{
  "num_hidden_layers": 12,
  "hidden_size": 96,
  "num_attention_heads": 6,
  "num_key_value_heads": 6,
  "head_dim": 32,
  "intermediate_size": 384,
  "vocab_size": 4096,
  "hidden_act": "tanh_gelu",
  "norm": "layernorm",
  "norm_place": "pre",
  "norm_eps": 1e-06,
  "positions": "rope",
  "rope_theta": 74600.0,
  "rope_fraction": 0.5,
  "qk_norm": false,
  "attn_scale": 0.177,
  "bias": "none",
  "tie_word_embeddings": false,
  "parallel_block": true,
  "init": "normal",
  "init_std_qkv": 0.0784,
  "init_std_o": 0.0,
  "init_std_up": 0.0784,
  "init_std_down": 0.0,
  "optimizer": "adamw",
  "learning_rate": 0.00245,
  "lr_mult_qkv": 0.7,
  "beta1": 0.95,
  "beta2": 0.99,
  "lr_head": 0.00594,
  "max_grad_norm": 0.5,
  "warmup_steps": 342,
  "schedule": "wsd",
  "decay_fraction": 0.651,
  "decay_shape": "linear",
  "final_lr_fraction": 0.0,
  "batch_tokens": 16384,
  "max_seq_len": 1024,
  "doc_mask": false,
  "train_tokens": 130500000,
  "max_steps": 7966,
  "dataset": "wikipedia_en"
}
Each number is 128 + 32 x the weight over its row's rms, rounded and kept within 0 to 255. Layers, rows and columns count from 0. The size above them is the row's rms in percent of the matrix's.

# layer 8 MLP up, 384x96, rms 0.136, rows 179-192, columns 0-95
size [101 102  93 106  96  92 114  92  86 108 105  99 103 101]
[[172 168 133 127 134 127 140 115  81 110 141 125 111 161 106 115 157 127 168 104 161 105 115 103  87 167 120 144 102 126 158  80 188  84 110 182 101 113 145 120 182  61 143 124  78 138 114  81 170 165 117 117 126 138  84 115 158 161 151 107 183  89 148 151 118 111 132 140 178 137 137 121 173 100 180 125 139 128 134 150 142  81  72 123 135 140  95 180  50 164 150  68  70  69  75 130]
 [126 162  40 160 120 129 101  86 104  98 121 136 157 133 133 128 194 144 128  87 127 127 109 115 151 179 153 129 138  99 119 135 131 104  85 124  63 166  96  61 111 133 140 163  93 106 143  85 113 111 117 138 144 149 167  92 187 171 169 138 121 126 150 127 133 121 111  70 154 129 163 191  92 176 132  61 172  99 165 104  97  74 130 166 145 141  95 138  90 132 175 120 115 192  98  80]
 [ 77 136 112 192 139 155 135 122 115 114  90 114 155 120  92 100 112 104 147 157 121 134 118 121 181 140 114  92 113 193 130 157 134 116  54 150 160 161 150 171 206 146 129 149  99 164  90 103 150 144  90 157 187  97 108 108 147 148 104  86 151  44 139 102 130 133  60 107 109 108 115 208 122 145 124 138 139 112 182 101  84  88 147 144  68 123 138 116 157 175 138 103 159 105  96  98]
 [163 142 151 140  77 133 106 120 137  85 188 142  52 103 119  56 167 116  98 135 126 135  85 140 123 122 159 122 112 165  89 189 171 107 170 169 115 174 127  61 157 115 163 111 122 129 140  98 125 119 143 143  85 156 162  99  97 135 123 149 137  86 129  86 153 115 105  79 140 115 143 145 159 120 164 120 155 147 101 181 122  75 111 125 182 141  40 157 121 194 123 148  70 154 113  91]
 [ 90 170 120 102 215 149  95 142 114  92 168 139 139 124 187  83 136 113  99  95 183 112 145 158 107  99 161 115 124 115  73 187 149 143  94 136 107 130 115 100 172 101 152 119 110 145  75  79 121 112 169  73  80 183 102 194 126 169 138 167 126 128 174 132 123 143 115  56  91 125 175 114  96 136 128 156 150  89 144 209  99 102  99 134 137 101 132 144 134 106 107 115  92 107 103 120]
 [106 179 101 113 156 141 134 120 126 129 131 103 162 189 173 129 135 153 110 120 196 101  99 157 118 106 168 152 116 146 134  85 150 171 115  90 179 115 121  77 108  58  97 185  95 114 151 114  91  48 175 110 161 144 165 107 126  95 122 177 172 110 119 111 164 161  81  87 130 142 179 176  60 155 119 118 146 108  93 167 116 127 151 153 135  92 132 178 119 110 128 126  75 179 109 119]
 [104 169  90 160 142 122  93 133 121  92 191  95 209 131 154 123 124 173  99 142 144  77 106 171 105 105 112  69  82 128 111  82 114 123  83  94 151 124 184 120 203 111 154 102 146 118 123 149 155 137 131 133 106 192 100 130 166 116 164 169  94 140 138 127  96 186 108 159 129 143 116 121  88 121  63 180 138 163 146 136 107  94  63 161  55  79 103 123  95 140 139 121 136 123 142 133]
 [155 130 133 133 107 117 122 104 156 133  88 108  89 157 143 149 117 148 130  96 168  81  68  97 127 147 179 105  70 149 152 129 134 108 176 115 129 125 138 109  77 122 100  53  84 142 148  84 150 151 149 108 139 147 139 123  98 140  42 146 193  85 116  88 145 200 114 148  80 153 167 130 170 134 152 123 130 147 174 109  80 165  82 208 104 171 125 176 113 151 136 103 103 116  90 140]
 [134 137 166  78 119 145 117 158 121 135 185 111 136  95 130  73 125 133  59 156 116 118 125 120 102 123 145 119 131 127 182  80 163 164  58 112 155  92 112 132 170 100 129 110 110 131  74 122 119 208 105 124 132 114 112 127 175 132 131 160  94 120 170 160 103 177 148 102 151 104 121 164 140 157 115  98 150 103 106 189  96 182 170 193 142 125  87 107 150 111  45 112 151 135  51 167]
 [ 83 186 169 126 139 140  82 179 118 153 115 131 162 126 110 105 180 130 101  61 104 126 139 199 123 101 139 141 115  65 103 148 127  98 117 152 163 178 148 113 145 128 170 121 139 114  94 135 179 112  83 101 169 167 116 135  90  71 162 217 141 107 136 146 153 128 137 136 161 101 141  92 172 149 134 139 138  74 183 114  92  80  79 155 123 150  76 153  85 165 141  90 123 153 125  91]
 [ 82 182 136 125  64 169 103 117 148 102 113 133 162 109 184 139 162 146 185  51 121  92 139 125 115 135 159 138  80 177 131 158 130 108 174 143  86 171 120 103 133 132 141 139 123  65 196 151  95 181  91  65 103 177 129 135 100 151  81 103  93 181 128 146 123 138 120 159 143 145 141 142 118 138 147  63 127 158 143 169  94 143 126 121  68 140 102 151 117 161  50 116 134 134 100 129]
 [120  98  98 164 116 142 160 131 125 100 165 116 105 189  84  66 147 156 206 103 131  94 125 164 118  97 123 163  69 201 133 143 169 166 130 109 146 152 135 144 167 123 100 112 176  90 117 147 202 194 121  89 156 138 131 107 113 167 107 103 116  94 143 120 185 161  99 107 157 107 137 121 141 195 132  87 124  98 164 133  65 121 129  91 158 116  71 134 162 162 134 113 146 149  82 143]
 [146 195 122 161  71 102 138 127 189  80 139 133 118 143 142  95 123 156 147 167 153 143  82 151  67 117 152 117 134 151 143 240 169 190 143 165 113 151 189 112 146  93 157 107 104  89 162 130 190 131  97 134 164 192 126  63  99 134 113 146 121  85 124 135 144 138  76 140 122 126 132 125 117 136 125  89  78 147 137 154 130 100  69 121 123  99 128 111 107 185  95 124 115  99 128  98]
 [121 147  62 193  99 168 138  62 122 108 104 114 127 157 141 121  85 142 165 105 126 105 168 141 105 152 135  82 136 157 105 154 166 139  63  98 146 100 149 150 182 121 197 113 120 122 128 134 120 108 111 154 225 163  55  57 140 113 153 137 118 165 169  91 162  89 129 125 130 125 144 150 206 104 133 110 127 120 139 158 135 115 128 141 134 107 152 116  92 121 109 136  68  71 124  83]]